config.toml
n_kv_head = 2
head_dim = 32
d_mlp = 1280
activation = "relu"
init_std_down = 0.00384
lr = 0.00701
beta1 = 0.9
decay_fraction = 0.81
batch_tokens = 131072
doc_mask = false
train_tokens = 820300000
steps = 6259
dataset = "wikipedia_en"
Each number is 128 + 24 x the weight over the matrix's rms, rounded and kept within 0 to 255. Layers, rows and columns count from 0.

# layer 12 MLP down (transposed), 1280x320, rms 0.0412, rows 309-351, columns 80-159
[[145 154 120 125 105 130 157 137  94 104 139 159 151 125 179 158 128 111 145 118 129 134 148 159 113 136 136 164 109 113 101 131 145 143 157  83  94 179 165 147 117 138 139  94 113 125 132 134 146 131 131 152 116 122 127  96  94 127  77 110 113 133 121 158 152 150 111 137 131 115 138 119 131 128 121 138  78 130  88 167]
 [126 165 131 142 149 142 158  85 144 153 132  91 146 110 120  94 167  97  67 118  90  94 156 135 126 151 109 180 143 143 102 143 147 119 119 110 134 137 113 172  91 164 116 117 156 157 142 145 102 117 146 190  65 160 121 127 129 110  98 155 102 107  99 140 126 143 139 142 148 106 124 214 121 119  65 125 178 115 108 127]
 [130 153 162 137 150 125 103 145 146 109 114 107  83  72 115 108 111 139 160 152 146  86 133 127 140  66 151 114 105 148 138 152 134 122 164 144  94 131 104 143 157  83 120 145 112 130 168 153 145  94  83  94  94 130 189 132 121 151  97 128 130 122 169 111  85 100 138 146 106  95 108 139 149 125 118 118 128 133 121 113]
 [166 151  81 172 146 153 120 127 161 135  93 101 110 146 159  89 107 127  79 145 161 126 140 105 156 148 151 127 120 164  99 147 145 188 126 148 129 163 134 138  96 138 131 150 194 152 110 148 132 113 130 124 143 130 126 128 103 144 122 135 139 140 144 152  68 134  84 106 123 149 156 149 130 133 130 138 104 155 160  73]
 [158 106 122 150 107 126 100 121 119 104 135 116 136 135  98 154 129 122 129 146  89 140  97 147 134 151 128 146 124 104 165 131 127  83  87 138 126 145 140 114 137 130 139 126 135 131 168 131  84 153 114 139 164 142  96 102 115 109  88 130 134 117 141  71 209 161 117 104 153 146 118 110 102 121 145 143 128 121 167 115]
 [165 114 101 119 125 139  79  98 100 120 155 142 126 112 104 106 135  42 120 160 149  98 128 132 139 155 159  92 151  96 122 128 120  97 129 141  96 114 111 146 125 123 136 131 159 158 172 137 129 123 147 118 128 123 151  85 139 147 136  89 134 134 174 155 145 134 143 107  92 121 148 128 173 130 106 156 136 137  94 106]
 [106  92 159 154 123 145 147 166 163 153 114 181 122 140 106 126 106 136 124 118 155  95 145 137 125  85 140 138  88 137 111 116 109 161 122 190  99 153  88 190  90 108 160 154 155 142 202 106 137 114 120 130 151 148 172 107  95 152 144 154 107 137 112 130 117 150 165 140 110 108 181 104 122 112 119 161  71 197 104 148]
 [136 143 148 150 167 111 114 146 143 122 111  55 135 180 134 153 101 113 120 103 108  51 121 106 186 147 104 161 126 133 140  96  84 133 145 171 135 129 116 154 116 146 155 110 105 134 132 112 166 132 107 131 143 109 133 128 146 150 113 139 148 160 155 106 163 105 147 118 158 113 134 124 160 132  98 163 123  88 150 137]
 [133 156 132 116 133 122 126 113 150 109 144 123 122 113 147 168 126 140 124 114 108 108 114 139 121 152 156 111 112 129 160 112 138 135 144 175 101  91 121 150 132 125 122 167 105 130 121 165 148 152 142  88 120 113 156 193 126 138 153 145 135 124  79 128 136 158 143 105 138  77 115 113 157  88 119  92 159 143  84 126]
 [ 95 116 154  94  65 129 141 146 128 116 136 125 113 143 147 131 119  91 114 116  99 125 118 142 127 143 146 143 119 148 134  91 132 145 134 166 153 132 103  98 115 116 120 134  94 151 108 111 143 112  87 136  87 169 115 104 118 111 132 134 125 119 142 191 128 140 119  97 111 122  94 117 135 129 157 114 144 124 123 110]
 [151 135 136 130 104 111 120 109 118 137  85 117 121 183 137 116 151  97  75 118 124 129 148 142 151 140 149 116 135 104 156 149 139  87 148 124  83 175 141 157 118 135 112 111 139 112 135 124  95 112 123 158 145 135 165 131 112 159 164 100 118 154 108 122 137 112 100 146 110 117 110 153 128 125 134  63 107 136 160 132]
 [166 111  96 150  95 147 132 180 103 124 152 110 107 124 111 156 151 156 112 126 176 147 138 180  81 113 164 120 161 134  83 111 130  79 142 116 119 127 127 103  94 117 164 129 141 129 101 144  91 129  78 124 116 123 110 145 100 134 128 175 121 160 124 169 113 128 141 112 142 131 116 120 187 108 146 125 143 146 160 140]
 [ 85  98 102 154 143 135 133  92 129 130 119 129 187 105 119 121 164 168 159 169 108 159 116 157 120 131 151 167 100 105 127 131 117  93 120 122 152 104 144 169 119 139  93 139 110 123 152 127 110 123 136 119  95 103 133 141 164 142 166 126 109 118 124 110 135  93 156  90  66 122 139 109 148 126 201 132 184 153 135 119]
 [131 130 109 134 112 104  99 132 174 124 135 147 146 120 114 119  92 143 157 141 118 112 150 114 147 119 157 117 131 174 136 118 120 123 117  97 153 129 160 134 145 137 137 153 159 121 140 109 108 106 113 116 150 120 100 124  88 100 141 166 141 118 132 128 163 144 130 133 133 115 154 118 151 133 123 145 101 143  94 123]
 [185 102 146 166  87 134 156 106 133 177 114 118 140 162 141 148  92 156 133  98 164 139  92 149 111  99 171 133 162 131 124 102 143 109 137 179 172 125 104 117 116 119 133  83 141 112  79 107 181 140 137 116 139 118 134 138 157 147 153 161 129 155 135 104 110 128 159 149 142 171 157 148 162 152 111  88 126  79 109 141]
 [140 152 168 135 137 143 142 148 124 116 101 108 138 129 113  76 115 119 142 144  82 140 122 146 143 153 106 186 100 135 137 141 121 130 125 109 133 126 136 144 115  70 128 150 153 113  53 140 133 102 118 122 120 120 103  86 130 142 151 128 141 154 119 145 140 100 144 137  92 141 150 105 132 109 124 163 108 114 119 114]
 [ 85  87 135 143 131 110 132 133 108 105 143 106 107 108  82 141 128 149 169  83  91 167 106 126 121 162 113 107 111 164  91 146  74  83 117 116 116 151 114 111 150 150 113 162 169  98 150 132  85  86 117 174 119 133  98 138 141 127 123 133 116 146 110 139 125 147 150  59 161 130 132 106 136 174 125 156  92 106 160 170]
 [119 130 146 145 105 166 117 108 207 122 148  99 121 104 143  99 122 162 115 145 106 121 128 113 132 135 108 119 139 141 132 138  87 125 118 134 110 143 101 141 169 119  69 167 125 152  73  96 156 119 122  86 125  85 139  94 122  84 122 156 170 106 111 112  95 103 201 132 110 131 118 145 125 137 132 148 157 131 122 104]
 [169 121 138 114 162 125  84 144  94 140 104  91 124 120 154 140 118 135 124 164  96  82 137  95 146 127 157 136 106 121 163 133 121 138 116 115 152 128 162 142  88 147 144 103 128 115 163 123 111 152  81  93  99  97 164 155 122 150 158 151 163 136 138 128 124  96 134 125 147 145 133 138  89 112 135 158 127 149 134 140]
 [132 136 115 114 123 136 151 128 128 104 143 152 171  92 161 137 154 126 101 122 115 118 126 140 123 146  81 124 141 139 144 120 106 119 135 125 119 136 141 123 136 118  63 153 146 125 121 153 132 140 110 105  81 132 161  96 107 144 130 126  82  82 123 139 108 118  95 126 174 102 142 134 167 140 129  70 124 151 139 122]
 [124 151 109 122 117 135 164 118 128 136 139 112 140 120 124 142 129 130 114 145 111 136 141 151 127 126 125 122 141 104 141 144 104 120 168 107 121 116 116 109 125 146  85  98  83 121  81 113 151 153 136 125 146 159 111 141 143 101 100 151 104  92 108 134 132 136 121 111 127 107 109 119 137 127  87 129 138 153 100 149]
 [135 160 104 146 131 127  83 127 121  87 166  73 131 117 127 106 135 130 170 115  83 118 154  75 164 133 114 112 129  82 169 138 149 116 103 140 125 158 122 133 110 103  69 122 108 107 127 117 132 105 107 121 123 118 139 106  89 121 171 124  80 138 139 119 102  89  69  96 126 127  78 130 174 149 137 124 140 148 159 120]
 [109 119 133 141 125 149 119 160 134 161 194 143 142  92 168 128 101 126 129 135 151 147 119 131 106 105 102 147 132 158 162 119 115  99 101 100 182  93 171 157 107 121 158 160 161 129 131 170  90  96 134 120 132 152 125 141 143 137 137  93 108 108 117  96 129  80 148 106 143 157  91 116 149  72 133 128 143 118  87 116]
 [134 143 145 107 129 148  87 158 110 120 107 117 118 113 124  91 140 131 140 111 120 144 142 113 137 132 141 129 130 101 142 124 169 107 102 145  94 131 121 135 132 133 112 153 150 160 117 140 104 128 149 179 144 132 132 132 140 142 140 101 117 104 142 130 135 127 131 107 135 120 115 178 101 103  92 131 149 118 114 135]
 [126  90 105 118 123 116 154 184 129  74  94 113 125 160 168 108 146 131 136 136 122 104 134 132 124 131 141 198 139 149 108 104  98  86 134 147 125 139  91 121 162 116 173 150 143 123 112 157 128 179 171  88  84 142 116 108 193 167 100 118  92 127 145 109 134 149 172 131 147 129 131 155 173 118 128  99  83  87  91 148]
 [117 143 125 125 148 151 136 120 113 141 117 112 151 111 152 126 138 124 138 150 104 110 133 108 156 117 118 133 121 121 120 109 106 129 126 148 116 151 135 133 135 106 131 118 152 140 150 119 130 129 104 126 128 125 129 148 136 121 139 133 135 147 127 116 122 108 115 107 107 119 136 122  92 124 119 147 114 103 133 123]
 [134  98 145 122 162 100 115  97 129 139 100 110 135 154 131 170  90 152 139 145 154 102 115 126 124  76 165 121 111 122 148 150 155 108 136 114 132 137 135 103  88 131 124 158 142 131 112  92 140 169 129 171 127 136 159 112 129 150  96 140 110 128  81 102 160 140 115 148 103 137 120 150 144 124 121  82 113 151 160 167]
 [136 163  88 150 126 140 131 171 155 136 128 132 121 107 132 141 157 100 152 115  95 134 111 120 104 114 175 133 143 120 107 137 104 129 126 137 110 113 156 130 121 111 143 132 100 112 101 144 142 109  94 146 126 101 133 156 132 113 118 129 105 119 103 141 129 137 116 113 128 130  96 117 110 125 154 118  99 118 166 132]
 [151 140  88  92 159  94 137  95 126 128 120 135 161  93 139 155 130 105 137  76 150 114 108 160 110 150 153 118 129 129 142  74 141 120 154 152 141 133  64 155  92 129 113 125 150 118 105 176  85 126 129 150 164 188 143 124  96 119 151 159 146 153 111 129 154 135 115 138  96 125  82 138 101 137 106 136 144 102 130  73]
 [118 146 159 115  66 160 119 154 109 152 118 107  93 152 150 109  79 117 141 161 110 146 175  87  95 123  85 167 106 152 122 139  88 119 158 118 150 171 161  87 109 103 113 156  99 130 150 126  93 139 136 127 136 109 109 137 112 141 150 154 142 164 160 151 132 136 109 107 137 104 169 112 119 140 126 151  71 114 125 148]
 [105  91 134 132 149 138 157 146  94 114 131 151 143 116  98 113 102 178 158 153 120 122 127 119 120 149 100 151 128 139 111 151 133 136  92 124 112 150 127 136 106 115 143 117 116 123 117 124 137 112 123  98  99 139 128 149 138 101 133 118 101 144 112 134 111 122 163 127  98 118 164 155 118 130 117 130  95 130  95 162]
 [148 110 132 168 134 119 148  86 124 129 106 137 136 130 125 108 114 124 120 176 122 147 138 141 152 139 107 130  94 142 143 143 132 127 119 148 145 128 104 111 136  96 136 163  79  92 153 131 124 132 123 120  92 133 131 133  83 121 122  99 131 104 127 163 132 113 112 116 135 112 113 124 138 152 148  83 138 138 111  94]
 [119  97 101 135 165 123 131 149 154 106 110 198 128 172 100 182 116 115 146 140 123 100 149  72 100 143 164 119 136 117 138 124 116 121 102 149 187 122 104 129 110 160 129 115 108 125 144 132 106  72 153 145 123 112 152 182 142 132 140 149 104 128 142 102 151 128 148 144 141 133 161 144 116 140 132 105 113  57 102  96]
 [152 149 103 116 164 126 136 108 123 140 149 120 113 111 140 146  89 106 112 112 157 105 160 100 127 135 111 114 122 119 114 116 159 186  87 148 149 121 136 145 138 107 172 145 132 100 108 149 112 126 109 149 154 128 136  86 183 152 137 134 115 153 154 145 157 100 110 136 143 103  69 123 133 146 135 102 133 135 177 152]
 [134 141  86 136 132 114 106 140 133 107 144 110 150 155 136 142 143 104  87 121 129 138 124 150 124 111 174 159 114 118 105 175 111 158 128 123 149 120  92 111 152 152 167 132 128 131 152 147 127 162 115 105 140 113 113 106 147 138 130 108 157 131  94 135 112 151 131 132 124 133 158 108 113 150 143 137 137 115 141 121]
 [111 130 128 163 103 151 115 131 120 123 121 151 172 150  92 125 148 102 100 112 111 116 133 146 121 190 149 120 147 109 135  85 143 112 125 125 133 141 144 134 149 159  85 114 119 146 123 124 135 127 140 152 110 118 135 136 107 118  88 127 160 186 122 121 148 109 120  95  88 121 106 106 127  83 104 141 168 134 158 124]
 [113 149  98 169 126 129 133 127 114 116 125  96 128 119 133 169  65 133 119 127 128 125 122 123 132 147 133 154 112  90  79 124 118 127 191 121 143 133 160 153 105 139 119 169 162 143 144  96 137 103 151  87 145 132 127 109 123 143 126  96 124  94 122 185  99 119 121 155  99  88 108 121  80 125 121 161 160 126 137 104]
 [111 111 153 119 151 139 157 173 105 106 141 128 109 153 152 125 152 116 112 116 141 173 103 110 159 108 135 113 166 118 124 129 128 130 123 102  36 141 127  96  73 111 114 111 137 119 109 111 115 134 142 163 121 146 136 113 133 142 133 117 138 146 130 120 112 145 128  87 136 131 136 108 149  97 153 136 122 147 126 153]
 [118 129 175 128 142 143 114 151  94 162  89 122 118 140 110 128 120 126 148 153 160 110 148 107 135 142 129 116 160 121 119 175 142 154 103 114 110 156 103 126 135 106 105 122 161 129  67 122 183 145 132  87 119 128 121 151 128  99 170  92 120 157 170 108 147 148  98 125 120 146 104  87 149 187 133 163 101 101 118 119]
 [130 152 165 118 120 116 144 121  91 134 123 167 146 117 141 125  92 126  99 105 157 155 118 146 131 129 122 121 149 135 126 118 139 125  96 155 118 100 136  85 133  58 113 111  98 128  72  88 158 158  79 134 125 102 142 177 161 155 114 163 129 176 113  95 174 142  70 118  97 205 141 142 123 134 157 122 126 121 115 117]
 [179 154 157 133 114 137 142 140 135 117 114 118 129  91 130  95 137 127 161 159 101 113 167 116 107 129 121 150 135  84 124 132 107 117 168  84 160 122 122  83 155 120 117 117 147 157 106 155 135 138 101 123 141 160 109 123 140 110 181  65 102  93 124 137 116 146 122 115 135 128 152 103 143 136 137  74 115  82 114 136]
 [138 174 127 147 102 125 137 109 113 131 124 118 120 130 136 155 108 153 145 145 135 107 101 127 111 136 123 154 106 152 153 145 102 170 142 118 110 130 112 132 134 130 116 157 136 109 162  85 128 133 149 143 110 147 138  97 112 107 121 136 137 123 140  74 127  92 124 153 167 106 120 125 122 133 117 145 129 137 144 106]
 [138 126 119 110 100 116 115 129 126  80 137 129 104 122 150 156 154 128 116 108 120 121 134 170 151 120 137 109 122 108 129 107  96 113 130 122 130 154 125 100 153 125 125 122 144 138 153 147 116 112 107 134 143 146 131 148  83 117 143 106 128 103 126  96 140 109 112 132 109 114 161 101 126 135 123 157 152 153 147 117]]
# layer 12 MLP up, 1280x320, rms 0.0844, rows 310-351, columns 80-159
[[118 165 169 145 163 164 113 134  92 179 140  86 158 122 120 128 155 115 119 147 176  96 121 151 120 120 132 112 111  79 132 119 124 140 126 131 178 156 102 118 126 149 110  94 119 140 114 115 139 113  84 153 163  92  97 124 125  78 156  72 165  93 122 169 129 130 127 156 128  80 153 144 133 168 149 127 150 127 126 179]
 [130 126 140 136 137 150 112 139 142 157  91 130 121 126 141 155 136 152 120  85 151 106  92 190 117 134 116 119 177 156 146 157  75 137  91 100  96 141 131 143 131 132 110 116 127 142 142 151 115 153 117 130 120 118 163  99 158 102 148 118 145 111 163 136 111 129 140 145 123 144 109 120 136 130 136 144 117 124 128 180]
 [ 94 134 124  81 133 132 114 163 191 104 132  61  75 168 116 127 110 142 100 129 189  99 130 116 145 101 133 170 115 140 135  67  94 116 128 142 109 100 132 164 152 130 114 185  97 112 118 146 181 155 150 130  72 132 170  97 160 130 148 107 115 115 142 110 101 128 133 178 155 136  70 121 141  92 100  77 138 141 124 113]
 [131 111 118 156 121 118 168 116 130 149 126 129 144 154 112 139 125 112  76 127 179 109 111 138 160 142 124 157 151 148 125 122 148  89 115  51 106 155  98 132 122 118 105 118 151 152 129 120 108 156 139 139 147 168 147 129 110 167 118 115 177 165 110 139 114 125 151 138 127  98 136 125 135 151  99 136 152 150  83 130]
 [132 145  99 106 177 101 127 128 130 139 166 144 180 139 110 139 121 100 129 114 128 131  75 159 153 148 138 144  85 123 102 131 121 157 105 131 131 145 107 133 134  78 144  87 138  75 143 106 124 134 135 103 164 143 103 113  76 148 170 104 141 162 167 136 137 123 183 147 155 115  98 159 111 118 135 151 167 119  99 109]
 [124 160 125  76 109 121 130 142 142 166 114  91  94 158 167 101 152 107 126 154 103 148 154  86 111 111 101  95 113  81 126 104 162 109 132 123 114 105 117 116 137 100 100 101 110 138 115 123  99 127 124 152 168 137 113 152 152 174 110 119 110 132 115  81 159 112 142 119 124 154 153 136 135 152 108 133 120 105 218 122]
 [ 90  94  88 120 150 154  96 125 120 110 114  91 153 150 111 131 152 154 121 109 168 180 143 122 102 104 112 108 123 140 127 144 111 130 160 104 135  93 125 114 160 111 141 106 101 184 139 114  95 161 167 131 138 113 141 141 124 121 110 161  96 110 104 131 119 174 160 141 112 159 116 151 108 109 167 136 115 122 158 121]
 [127 109 150 103 145 136 126 139 123 119 106 141 158 146 148 139 127 165 104 116 117 146 156 125 141 106 126 142 152 139 130 175 117 167  80  84 140  91 113 153 136 128 145 117 103 123 131 119  96 114 133 149 124 145 110 135 154 107 126 169 127  69 136 101  52 110 155 114 117 130 108 144 125 125 113 113 127 149 182 136]
 [160 153 111 107 131 142 115 126 135 108 108 124 102 131 145 137 131 135 134 152 147 133 104 130 132 121  95  95 126 151 139 160 121 163  97 111 118 149  96  95 138 178 136 151 142 138 156 128 100 104 134 125 164 117 137 106 107  89 146 131 111 139 111 151 121 133  85 102 121 100 184 144 139 122 139 160 135 116 166 133]
 [175 127  99 129 146 149 123 106 143 133 131 133  99 151 144 106 114 159 169 116 146 144 136 116 104 144 102 143 116 178 110 138 121 128  97 148 157 135 174 119 171  84 151 120 129 125 129 136 162 152 128 116 109 111 147 102 124 130 119 113 155 134 158  98 127 134 131 128  99 139 155 114 110 121 125 142 124 166 127 134]
 [124 152 139 144 150 132 140 109 160 141  72 103 149 155 113 106 154 121 127 108 119 110 125 186 132 121 138 111  98 118 136 111 110 128 105 122 118 129 193  84 129 121 105 124 117  88 151 127 134 121 121 124  91 115  92 112 144 140 114 135 113 157 169 165  86  85 157 132  98  86 100 131  98 146  97 137 115 105 121 120]
 [158  81 141 108 137  96  86 107 128 112 106 146 176 162 132 123 109 129 174 117 134  87 131 119 101 130 110  89 146 151 100 166 154 159  87 153  92  98  96 142 145 114  84 117 169 145 101 153 144 132 125 124 132 153 160 126  78 125 127 124 136 155 120  92 131 120 152 136 141 134 127 115 164 170  95 130 123 156 120 140]
 [144 159 133 161 124 152 129 162 155 116  92 145 136 133 143 121 132 116 107 112 124 119 151 190 129 135 112 112 115 103 171 145 137 164 170 145 144 145 129 138 147 126 109 109 144 121 109 161 135 108 104 116 143 122 108 101 136 107 137 116 110 146 130 132 120 102 141  87 137 190 159 185 136 145 105  95  88 107 116 131]
 [146 126 114 104 129  85 143 134 148 169  63 142 120 102 130  96 157 176 157 108 103 133 172 115 148 137  86 116  91 113 129 136 102 122 126 134 142 133 137 165 114 124 130  96 119 147 124 117 128 104 137 153 161 131  63 121 142 106 107 157 132 205 106 109 142 100 142  81 103 170 152 166 172 149 144 153 123 119  88  49]
 [107 120 141 137 106 150 127 141 130 130 132 155 149 139 117  79 124 125 111 133 124 165 139 131 119  94 136 126 178 107 124 165  94 102 130 142 119 142 120 134 139 120 138 120 143 113 124  36 130 120 157 114  98  72 103 140 122 119 149 137 122 163 114 148 117 169 154 104 130 132 148 132 159 143 110 146 156  98 130 104]
 [133 141  94 109 126 148 128 104 176 162 125 124 128 146 151  99 126 158 108  88 139 105 106 141 144 168 120 111 106 137 139 117 157 140 114 116 130  80 119  89  94 113 120 122 110 146  97 155 127 131 129 144  82 120 126 122 101 140 119 114 143 110 152 158 160 127  75 105 153  96 157 192 120  72 143  88 140 182 142  97]
 [180 118 106 152 141 167 114 147 151 139 129 113 126 154 124 151 125 158 103  95 124 126 112 116 143  64 157  36 124 119 118 154 167 149 147 107 170 130 136 134 105 104 136  98 151 127 161 138 156 123  79 124 116 179 129 157 164 131 129  87  86 121 133 172 104 136 178 138  99 149 105 141 136 146  81 139 151 155 135 127]
 [123 127 143 120 101 129 141 132 146 131 153 162 105 135 157 130 123  92 151  99 155 151 120 151 145 110 142 117 146 160 130 139 121  86 113 154 150  84 123 108 157 114 151 112 130 110 139 132 131 106 110 113 139 123  83  32 123 120 118 107 108  99  97 138 108 134 146 131  98 102 163 113 179 106 125 147 123 136 142 132]
 [132 117 132  96 137 116 138 134 133 124 120 173 143 147 125 102 151 140 124 144 106 148 102 124 115  97 166 132 113 135 102 115 169 118 142 143 125 122 116 160  66  75 113 128 139 146 170 116 142 113 116 117 103 102  91  97 167  88 153  85 125 156 118  97 175 113 103 153 102 114 116 143 109 115 164 122 129 147 177 158]
 [142 129 151 140 148 123  80 133 153 134 135 153 110 110 127 179 120 125 127 129 126 115 125  85 122 135 143 148 167 102 106 133 137 169 137 100 128 158  91 144 152 117 135 156 140  97 107 138 133 110 114 113  91  91 148  82 103 132 134 135 178 114  93 136 134 143 132 119 102 134 145 151 122 117 160  98 108  93 147 118]
 [142 124  86  92 137 127 154 123  89 184 129 106 123 136 106 125 119  79 183 115 149 127 115 116 125 129 118 118 146 116 147 137 128 122 127 176 108 126  80 110 139 100 124 156 149  95 127 102 136 105 148 133 149 103 151 125 143 129 142 126 114 157 133 113 158 133 138 147 119  98 129 126 137  89 154 106 102 118 166 133]
 [149 184 156 117 103  87 132 146 145 137 118  47 115 192 114  98 138  85 118 136 136 110 140 131 131 149 122 117 135 145 115 147 116 151 117 102 131 144 114  94  71 127 140 132 137 120 102  82 132 152 100 133 105 150 113 142 139 148 111 140 118 126 112 120  93 150  93 111 153 115 163 154 133 144 135 107 185 163 115 122]
 [110 127 117 156 137 144 116 132 108  88 145 129 118 149 116 129  94 128 137 137 105 131 159 147 130 133 104 134 122 151 136 175 125 117  95 122 131 150 142 160  91 109 141 111  70 132 154  84 111 134  99 142 137 134 116 146 136 127 112 155 156 159 115 157 128 157 137 118 138  95 131 180 162 138 163 124 127 127 162 124]
 [102  50 123 133 149 117 101 113 103 101 143 141  99 122 111 167  75 111 116 112 143  78 165 146  96 141 119 130 128 133 117 147 136 153 131 121 136  98 160 135 151 148  93 145 121 112 146 106 124  99 161  90 123 132 128 194  99 175 134 110 147 122 101 115 126  97 139  71 129 115 134 145 161 108 146 119 141 118 134 120]
 [165 132 110 106 137 151 111 112 143 101 121 119 147 150  94 133 105 168 153 143 142 116 149 136 115 139 126 113  92 139 119 155 152 116 135 122 139 124 108  73 111 120 132 129 141  72 140 124 111 127  84 148  99  92 107 157 125 143 118 121 121 152 111 110 107 133 130 148 138 138 147 179 143 171  97 147 180 161 124 143]
 [143 113 144 127 133  82 109  80 111 133 159 139 106  92  69  93 159 124 127 142 122 171 162 117 132 110 125 143 115 134 113  86 151 118 139 105  64  78 132  93 115 150 133 145 154 102 146 138 140  99 143 133 101 154 157  97 110 116 146 111 140 124 133 149 141 104 121 101 123 123 119 113 124 135 146 123 182 152 141 160]
 [130 160 151 155 182 139 109 122  89 141 120 153 161 114 134 100 180  94 123 125 142 170 162 148 134 137 127  85 139 140 139 124 178 138 134  88 127 119 146  87 136 120  82 108 111 149 135 160 129 107 108  93 140 137  94 164 127 140 135 130 107 131 110 134 124 135 135 105 118 101 120 100 101 131 113 138 135 130 124 136]
 [144  89 129 129 145 101 134  91  98 130 136 107  89 115 115 132 121 162 148 123  83 148 119 163 135 119 127 147  79 125 104 138  97 144 124 143 121 179 130  77 113 160 111 134 102 167 114 114 123 153 115 143 133  92 125 137 147  91 120 111 133  96  59 134 140 121 120 115 133 139 122 119 179 105 108 135 111 176 112 163]
 [142 141 134  99 116 118 105 124 153 115 141 141 118 170 139 145 182 147 120 161 152 106 146 101 142 143 127 140 160 152 145 156 139 151 152 135 112 114 105 144 121  77 151  99 126 119  74 105 121 141 105 103  62 147 124  99  80 147 145  93 129 136  95  99 136 161 105 156 147  97 131 118 137 139 102  64 150 134 110 126]
 [123 134 138 129  96  98  68 128 118 144 117  75 103 151 120 154 138 106 134 161 135 118 104 146 152 159 144 104 126 156 183  90 127  94 136 117  83  87 105 137 140 117 143 148  77  97 150 142 125 140 121 149 141 111  97 119  98 162 123 139 125 104  87 104 118 119 100 151 142 160  93 116 163 127 113 128 121 163 148 148]
 [131 174 140 119  97 181 153 106 142 126  94 135  86 134 121 183 176 121 144 132 157 119 154  96 122 122 164 137 102 101 119 128  93 138 135 119 121 137 123 116 148 130 128 141 175  89 100  76 136 104 108 151 128  82 119 104 154 125 166 110 116 138 139 171 101 131 163 122 186 141 147 136  85 131 121 144 145  76 130 160]
 [132 149 129  85 144 106 156 130 114 105 141 137 156  98 126 189 119  71 126 119 160 153 112 123 107  90 163 142 104 106 111 167  91 157 123 125  87 119  35  94 133 120 172 144 119 155 104  95 124 110  89 130 149 110 126 154 105 121 134 103 150 137 164 104 147 113 144 155  92 142 185 101 130 140 177 130 116 156 103  60]
 [116 128 108 138 113 108  97 131 112 136 117 154 105 172 186 157 116 124  82 149 145 158 149 116 118  77 152 148 106 161 171 157  82 138 110 115 134 154 148 168 162 123 138 102 108  79 133  86 135 131 126 154 126 151 181 147 141 135 144 106 102 109  84 123  88 144 132 146 151 136  82 164 127 106 134 116 120 172 133 133]
 [148 114 105 115  96 109 151 110 150 138 137 112 117 163 127 108 101  80 152  99 167 129 124 130 129 123 143  74 145 121  85 149 168 105 149 139 151 103 123 114 125 148  73 130 120 111 127  99 111 162 104 113 149 149 115  95 154 105 150 133 152 143 118  98 123 115 182 161 141  87 136 103 116 116 133 142  91 112 132 128]
 [144 113 157 111 113  98 113 163  77 133  86 123 113 171 115 120 146 110 146 135 160  97 103 156  90 114 141 141 170 119  97 111 151  95 125 162  96 139 114  98 149 153 177 151 126 117  87 133 142 138 104  88  91 132 137 144 152 152 155 134 130 115 153  95 116 125 159 105 138 133 102 111  86 135 154 132 143 110 107 154]
 [162 145  97 107 133 114 131 128 109 141 179 117 111 104 145 146  89 128 105 146 131  87 108 172 150 151 110 102 100 119  95 122 105 150 108  91 121  91 124 136  71 165  76 127 104  93 120 150 136 123 109 123 144 124 169 149 126 133 118 115 121 146 143 147 130 142 115 136 166 168 133 155 178 109 101 115 150 191 114 105]
 [132 167 130 113  93 167 148 103 168 135 110 111  90 114 144  95 111 169 160 117 129 121 141 146  93 123 104 142 124 137 119 115 148 111  96 137 119 123  87 113 139 149 121 145 171 143 182 109 182 154 120 111 115 124 142 117 109 128 101 127 140 138 134 147 150 166 148 163 164 104 145  84 118 126 130 155 137 121 103 176]
 [140 107 140 164 135 114 130 131 130  95  97 129 112  79 102 155 135 124 108 173 136 139 163 136  93 152 131 120  70 128 142 110 147 145 116 144 139 129 122 139 122  98 134 114 136 134 136 127 113 134 134 101 134 144 159  67 105 129 170 158  92 156  85  91  95 179 184 106 176 119 154 136 124  86 120 129 188 157  90 149]
 [111  95 141 104 124 134 126 146 114 135 125 115 104 117 126 158 135  86 155 167 137 126 160 138 162 116 173 150 119 105 135 145 121  85 163  45 106  84 140 120 144 150 120 152 187 143 199 105  83 132 130 153 125 149 121 142 148 145 129 115 111 148 109 126 135 158 165 191 127 111 113 156 119 134 120 138 102 155  78 144]
 [129 115 116 122 126  68 135 105 143 154 185 132 120 247 122 130 112 127 124 149 143 122 128 105 127 152 140  77 133 122  97 123 127  96  92 159 196 147 126 122 140 108 145 141 142  74 179 111 109 153  60 147 121  93 141 175 113 135 145 119  90 105 157 145 122 109 134 126 112  98 111 168 134 133 107 118 106 144 152  86]
 [108 127 177 152 114 114 114 151 124 152 111 124 143 124 134 143 147 123 129 118 162  96 110 135 160 122 124 127 125 103 106 156 117 104 156 130 113 126 160 149 153  83  72  98 136 139 119 130 127 158  98 109 147 157 137 100 114 140 113 163 132 125 133 124 130 102 119 113 166  83 129 138 138  53 118 101 144 135 133  88]
 [109 157 126 127 152  94 123 114 163 145 117 123 141 117 172 137  77 118 141 142 126 131 157 115 151 138 100 120 147 150 150 120  90 106 117 106  99  70 181  83  85 129 143 113 139 153 111 121 102 111 111 123 133 130 122 153 140 134 156 152 145 161 132 145 128 120 116 100 125 126 152 135 133 138 121 156 163 122 109 133]]